{"num_hidden_layers": 11, "hidden_size": 448, "num_attention_heads": 7, "num_key_value_heads": 7, "head_dim": 64, "intermediate_size": 2240, "vocab_size": 3709, "hidden_act": "gelu", "norm": "layernorm", "norm_place": "pre", "norm_eps": 1e-06, "positions": "learned", "qk_norm": false, "attn_scale": 0.125, "bias": "all", "tie_word_embeddings": true, "parallel_block": true, "init": "normal", "init_std_qkv": 0.012, "init_std_o": 0.0, "init_std_up": 0.012, "init_std_down": 0.0, "optimizer": "cautious_adamw", "learning_rate": 0.000475, "lr_mult_up": 0.714, "beta1": 0.95, "beta2": 0.98, "lr_head": 0.00703, "max_grad_norm": 1.0, "warmup_steps": 424, "schedule": "wsd", "decay_fraction": 0.617, "decay_shape": "linear", "final_lr_fraction": 0.0, "batch_tokens": 65536, "max_seq_len": 512, "doc_mask": true, "train_tokens": 411200000, "max_steps": 6275, "dataset": "wikipedia_en"}
Each number is 128 + 32 x the weight over its row's rms, rounded and kept within 0 to 255. Layers, rows and columns count from 0. Numbers have three digits each. The size before them is the row's rms in percent of the matrix's.

# down: layer 8 MLP down (transposed), 2240x448, rms 0.0212, rows 1516-1568, columns 224-279
# up: layer 8 MLP up, 2240x448, rms 0.0166, rows 1517-1568, columns 224-279
down1516 092:115172134170106130115153133172108097179156166071165127106168118157122106096133116144136091087107146120089138094098083075165107129153193139092157150086140114158120077129
up1517 099:101126137132113095161122143089105104091135177143142108184153200138124098094125087098132172142117121114208092129120174131072137187116156055132135141144087120130162172125
down1517 100:127155165072115133152178174142158154157135148104124105117120116114139127166110090152115116117119112137138132123136127119104150077136069140125069127139140123124096087097
up1518 102:201108101193158102110130151122079113163080178091149126086114114165143113091109157138108114167143084071143108127117166169125109113122148095148117100146089126116169166109
down1518 097:069117124075117147143057118117101127109168149172094109133164162126143186122177106140117126160078169117129135138129086151140121129158055156160163104101143131097129118114
up1519 097:109127124183127127142117101167155142099109159091133111084167164119126065109118115141135132195111148171136125076156152161167120222109154115123089125131078140120156176091
down1519 096:130107094145095104130143201094101141112161083175177109151114155127096154155097143094147114083130171107065164067080143127112130114158069106131154108112095101136107112098
up1520 101:140117145154157088153069162115048106145116138102194119119117115102150161103142109126086119100045116104176142175138152125101112191111147066099028085181149116161144123097
down1520 106:176123116084082127055141089075187119087153061159127095133107035149109133153144119151134123139127148145138114113148135124137151113195181154116175166156093184135110151156
up1521 097:096092108088149086122147160164128125141053134135135133179160075100140109141106117091146118116087105137163069167131150109127121115141128155168201124139134085072092172092
down1521 099:129153050135084111091104088163133098155182080154057165063132140154123104185166160137104158178162133131134140098122105110172107135066123143074129102175125200139143087142
up1522 098:182076146122164119061148122089143137147040165063103147174141115107112065111107170093122185180131138109134088136141146156133181160157113103183119071127169110155166155042
down1522 106:070105150105080109173090117110118157108180102104067098070048130132146088200150138118142082078100128105133097098144104162102102086173108141161139114080153151108168144088
up1523 103:127055188144196139106153131154116138163093120157163132131160100109072174156164122142113141117172090126207069104152130161176137157192144146113154104165096093064193122089
down1523 103:190124092086126102129118145092135126118162180074060098122152138172150036101140152139129121156172201157099094131130123157126126116133127132097146188085102129111128142164
up1524 104:154171127049170141121155127123164099110092169098161142150127179110141132151110137145143200136127101155165118093178140117099096118135200085158122147137113120077123144126
down1524 099:080111110141083128168108184100101105113120083141129120078196115065149137147164118148187132137111147123155102136143148222062102107154102145115107163077116201150155128135
up1525 101:153100099097121160111157098159087096124120124152138098121116115153104188134110161149105121123156160149105089071057173067151065143146103131106094108137091111091151139130
down1525 107:088127152195093079111143125142162088059138060131187093138156136135129114138149109170121134130094135136146083109138089176129144114171114151133092137139085122124116152158
up1526 093:171117169090132089102108202143112146135150150021122155114167077149127116133162147161145160097098109145120142120136104126152132106110164121141183118162137107161097115125
down1526 105:178071142192128115098070163120122098130129180106157161134159141115095147148120110150089108135118154103141085128118114160165059109112085133168118152135120173119122135146
up1527 102:162169109064150157141125118130144145131121110094151120137149136176130088045172192125116159127075153206154123095098156094123162108071157129071112032139149147160106065146
down1527 101:168135148122140100144144147120108088204092168182110180147120136188118188143139089111100163128092116145108157054123062116163145161143111106105131125113126133150093141085
up1528 096:088119153080153088142130146183147122136157210118094094091203103138160154175074127128133096071145171102141179115148121112145160185174136141147142104147100121170136120119
down1528 093:145125163181154111083150198093128144149097083111200111155120132127124144092126097093097096100085128126110081106135141085089098146134151147118129169134180162083122127144
up1529 109:118157118093173068134075148132121159128103156123091154073152160142149171166222122107162118109101104136143072118119153101087164167167093095139140134109117170113124064127
down1529 109:089073137139092155129126104126120188143095105171129094097091129147186133021153151090149133127121116128137157079086139109130141085177138140122088152079100115098118086099
up1530 100:155157127135142097091161112140096127132126160059148135105150183165177127105159144154108101117092079148120127124149118159121145155162203059196164148080123073124177147127
down1530 106:133094081115075115140096071120111092177144113101108144169101144107136114125159087090154154172117163098140192133122159140124127106073121074137139152130129157153128148134
up1531 109:179068073079196129255174138163094110139103130141119078144124190131100165084138127195148148158088059113135067119124121153123190099136125167095133067154167099163114176180
down1531 110:107157106087183133117116175156114180122123148118156119103167086133151145105070121127092132112181113095116110182137154147045117102132172163140169141144143163102055122152
up1532 098:124123202143120102163145096112069092110142116150112114135120153114147118146167093161154146130134086136121074085113141072153164091166091136104111140182105105172079081124
down1532 097:153118151111133111081077115133120176136108120136081104159123117144109156145162141139144175142129136044165152139096130135064091061149181042157073137088154052137220151171
up1533 103:164131086107169119127103129149083119071151188065138097135112134140075124121187163206148116168100164125162154126121110186140027068119065115047117115132166071129159147112
down1533 108:154116109084163126129100091148116163141114098215105134121122143157095073153115088142130176085097108154102169205133100158092139075130134101136138116116116241127152132163
up1534 102:121165153189112113161146126162143112152119139129153040082107182082142136141180121129090138100151162121124101155114231126165152131136150096119142133161129107123122138124
down1534 094:124093091086189160145108095151137167101184077133084104161106167137095142148104114108173134166057110170155087113151117100172109144070083172116136124085143188195183129155
up1535 098:192152116077142093129072127086129129097158093086142087086179141121104132147120126108179131144132141112206162135151135141144135107113184100116115117117127162079139118135
down1535 099:106095102247120138112119134191134108131081137131089135099111175096154088112137085144139163166171131129058114107124101158103197131123074151172109146118145057120071155136
up1536 099:147119120133127093171131097164135120098159127129107159107137089130145149121106097128183120100134103128144081162106102132109153136114129120098107118076124127078157162150
down1536 098:164160115135104096127105153124092161098088098091139111156143162130122115135116172113169096174084103172100149153140162146142119111203127014155171171123110091130112144089
up1537 102:163145131104164094132149148094076139074101125101167071146144095143165172119127130127127134150116140118137127086146157165164102116099111086106107160108110167121126156084
down1537 105:135148094123120121157168163144120108159136148160080108125126184133126064142118040143111150156173172101153112153151114145123169190109093139088151136065106089128124129128
up1538 102:083087137094184102192114180137142137116057064139094091090133097156061106097120097145079153136137163158160113093083145091146135166143156125088054069124150071148133150131
down1538 106:185130112144137129181110119141131116147142128116087126115133102159166163128162114091066103142118119059099135100093085164188117114084124112146104171100049085147127119064
up1539 102:093077132154109140134107182070168122157091093110112182089158106135168157144103130126141120095067179129224119098125158157130139176176126157154081125083112142101187133119
down1539 102:098134107114195136136148076151122108123145144147095125126068141174099110095125145153100173128166112087131118166149139107112146083043122088137153138127171063147069140155
up1540 107:093166096117141175160097140141151174080089165136162162152140149136185182184114116070111144102093111145117083070112110116048148144156162117103151186163087096145118104169
down1540 113:154124142164111155104096146161078144185144083097143131110206086154144172131087130103137152133123137135134146097143172162171115118104062135138107128153134178111148085162
up1541 102:136154111095084094154139133195058160101090173194071129130154182168160175150109070125155133166087152096143091102111135179118126176117093187100104118124088120106119092128
down1541 094:182126171146139135130193147127225063164176076159158158097136119108063027101141235077087122049155180132137186135142115136141114118115155061082144109117098144151117151147
up1542 105:163151118142150091141066152109091166152112055133043045113135108163131149136087106066107147105110136167151130136166150157128135135136120152149157121114159074109126102177
down1542 108:087137133091070134139146114147156169116104116124184185185090105093128118092125144158101151126126144147155149141159121148150098145180141095144156093124147158162123159100
up1543 097:154153124171123154127160098091197097116111137115098132123147095185140130075144103108143081089161126067077160153088175106121170122154122201117165119164053115133114190120
down1543 089:138105136107113137059129142094082126124108054144140149133116154114059125088117147115101142168128152155184120098162142130125105207116108033121121160108117116091158089176
up1544 095:086180151095126145103122132135113094099120180155135078072134133113120128101108144098108085222132105128154132115157166201117119102153111134066138147132140109039064073098
down1544 095:160072139117101110149208146131137180167157112122195159161099094117144147163109108164144100041134193164135111147166125131159111179151127125163080145120062203141173127083
up1545 098:135125085013170122144139164112080077144116143155073147106143118144146164098146067144147129133098113131187069100162139106150182104092099137108160090182113064132111126107
down1545 100:107107138139123162166089102216161160043113155140166095112108162187123080103120122108116050072188114117138082128114131169072122143136153166111128153139088098142103146153
up1546 101:103072106106157065096124110191202130143151095151122143090159064130124115161081166122125127149102069120155122073142151145136204133122090073155109101153171090154149155119
down1546 107:139149077166177128108122117152156151103086127126122147127103102110125092154188098064175109115146108116177063177158140079114094124065150171094148081114082142131124116187
up1547 093:113144095142131154103134080055142149141173113098120102077144135102191065102165123185112145142113127120100078146098139124134110186118093118120104116156108145120159162146
down1547 098:083153138124087131126123122179148190094109174145143082131144081152089195166087131101200109171117158154192166107131162089130143115147089130155131148135182150100033104144
up1548 103:109164095118152122126102151127142130139118109064157098156099121169162158154140177104191111093125077090195162135142171107144028084149129077101166086078126103166105097124
down1548 105:113127146109160116147147106081168139101143075107101153161129123136143074232145120079113191068154149179094097153112126146155113153155117151153134064215112182078116160138
up1549 091:190130168114144095154077165142099097154103157098091072174128133182051114160155118036123069074149174166135107116099117125169140177157146109167119182113124095130141105141
down1549 091:057161104143098158154122133105202129122126150183132157087105105105197164113073107182160191228108136131171130146149095132157080096079096130080135089157118179136122129085
up1550 097:063169154101083117143122119121053111099072148096106139147197071140159077145148154105126141121128159114210039133145136134100114129130118138134182161125066104145134141138
down1550 102:163082084145195113113098134118090115133134136093132116122134133106190128128113099113127150144100138128129159094189103133115117126113190148124132152156128118172139130134
up1551 108:074112143153156125166083131166070105127182065104116109137125114143175188158124072143152173114107157140174162041106181130195182130154141099060107125161166122141115127113
down1551 117:137130081135101141089152140169188171164107116145113121129074137121061071148128098125137107059139112167146186159114134130105097123197152143140168144142169064108136177183
up1552 104:091137097147131132178120163114139131089121135121160117105152120080094172130218169135134107120093129156102077179129204128123177087140150161129101116124144134102094202138
down1552 107:144158109157124068085120078199131155173126111094088079180131113063145142140082108120090121136117132183111117132094099121122164080156122105124093110104110154098145047142
up1553 100:110062127121175080087132150110128115168093108176161095081134136182152232079106154117135113144112173185107095129131174121109103099108076196161101160148107121126116108137
down1553 095:094187094139106182167124123080148124151126129111129167095093112103141049141151130108115106156148113074157140178136122136135129164207127142110108125123114087167160047056
up1554 102:192131089127126113158128131116184161085093146140106165112105171119152119126172087149113125111052201162119142105170082138108153090159129140125107100119127124143179189164
down1554 102:096164155176137121097150155122055103159136125070115048139141149140140101068072093154141164141154101119124091139131166213116132129123160106172135121155118132119060096148
up1555 095:161124119100142144131122134194145152112099120109148098113130110105104141118072177123149156136129140125102104161137161143140118123125149140045116115114128127133119122107
down1555 087:081085139130109150139144137138131132122079161170110102186095110132092089153152098136153080106098122091149191158103109127104144175096194151126150109158168112172128110161
up1556 100:178090107118152123142188103134151150152108127144145158091127160155068144091100112142091103135119152164136117195114145130149113183164108078138110193163082065104135126122
down1556 098:136145163101157153129114146156154116146141092144132171065152067080108149186116158094177150154202136092143117086157145090145130127095141104123105084090174143071147137144
up1557 102:102141175141127109110154101147082138127130146111119151107160122136113138090094098120126153152113114119152149132111077127131128107119083145157114109160134165130090140065
down1557 107:167059154121165100182143136121183070125123112089127059171103165164185138196197141158114099134125148170082107126131135125180102130171093104112110151103132088073117115128
up1558 099:144132135150138101161202159196130149102134161091098131082077100150167163109073158086130132166149042122101170189075115144112220106106155175110131140119115153134113131146
down1558 088:130096171119111149187096116126152153074140141120118179155158150121099142107159094125100128096149170126176103153050125155171112155113172091124116181132151183133135108125
up1559 102:191103102106099182157069147100121214102132136146139123137133104149166142160116132092153171113163155147168158135082131143112094099095169118171159138136151155106159132123
down1559 098:111139156161190149141132135203192114111076114112120126144172095102118093144185148174129098119150143112087101160127102100146096129147134128117084137128090079057130106151
up1560 104:130098146073139125112099159160104180148091132124116110062129035112101117152098158146080152035156098161137081135145132190149121172148174108091152134108074116063171099186
down1560 105:127139104189141079149149133156192138115096088147169171129124123163114179080181162105158081127102165114113189160161189106119121185160112108148124109141097131084083152121
up1561 094:127134151113151096160159175090178100105025163095161137164127115112169098048141144123157087122161137158160147126195141108108135104081124145078146134157074153108104089111
down1561 086:154186116107145132155106154107087122142173093137094163135134180140138184155133143164126150143204171093138105121087141203150128133165136172121113118165141074101137106164
up1562 105:152152148086152141164097132134110096158060109113108148136134125099126153107194159095108042122150206139143084116157152152126119150061121106156165193152144153094149122083
down1562 100:116164068116129116048122090092112118101190055125138064110179061113141156117110180138126121136167107138097108183100164111137148127110145203142105167159158045135151119218
up1563 092:150092126151118138139160104114143125148142181091085124153124099112031127166114081129200166163166176156145120114142171144132116142117123166132122042112061059158111137181
down1563 094:100125142182177159144156155107119136133129134165126100062136131137167163143159115173080085133148104129124135178140090062160159116118115142136067177114152203152084108108
up1564 090:099118100135054143157172152080119160107169155100109095142140109163093157147096120123114098108076125161115057087155110147117105091158134188128112176115129099122106156140
down1564 088:148124134149183132085093136187164133189165134141119197113084111085137138092152137102140169097108138084167133155097139092195135148133145120104113101132073162127164166122
up1565 100:137101158156141146190166112129172157087134140140142099145155073060103077129125131134075115152149186128141110146163170208178112153077177122156068120150112143140176090153
down1565 106:126206129097150153133202118147141126158126091131134071103132082136131080142170123146111114121138068095124113113121120033119092139090150117081112140096123079126154151169
up1566 092:145123095075099138133105137125091108089165087151103125126185183118110211125145100119184128110165151140193162133167080106143161136140157097113084079144139179141154093133
down1566 092:095086133140148077136143175133111163139136180144170119070103149124124017136100154118137132090115163093114115143081127115141125124210107139144147160153099144100108093118
up1567 097:123160157106078154165131122086112155085114096059142109145133137045147127078154143164121084148138126214156126139130178116065141122126146127040129080160113129151120169106
down1567 100:207087125141137145132154122131122153122158082154070155116127141128134104129022103077111113126136116069190113121130151136158074117139190138172149141107120175006123124164
up1568 099:100159149150169102152102143142109128108123084077089180149167150094158067055205158120185134176149159164159066131141151161167147150134145151111171118120153101193202196067
down1568 099:118184138158148138146123171140147120130092127169139078119148156152074136120117168133087104107083125215159074134081093141075128099203174182090130168163081167177100110110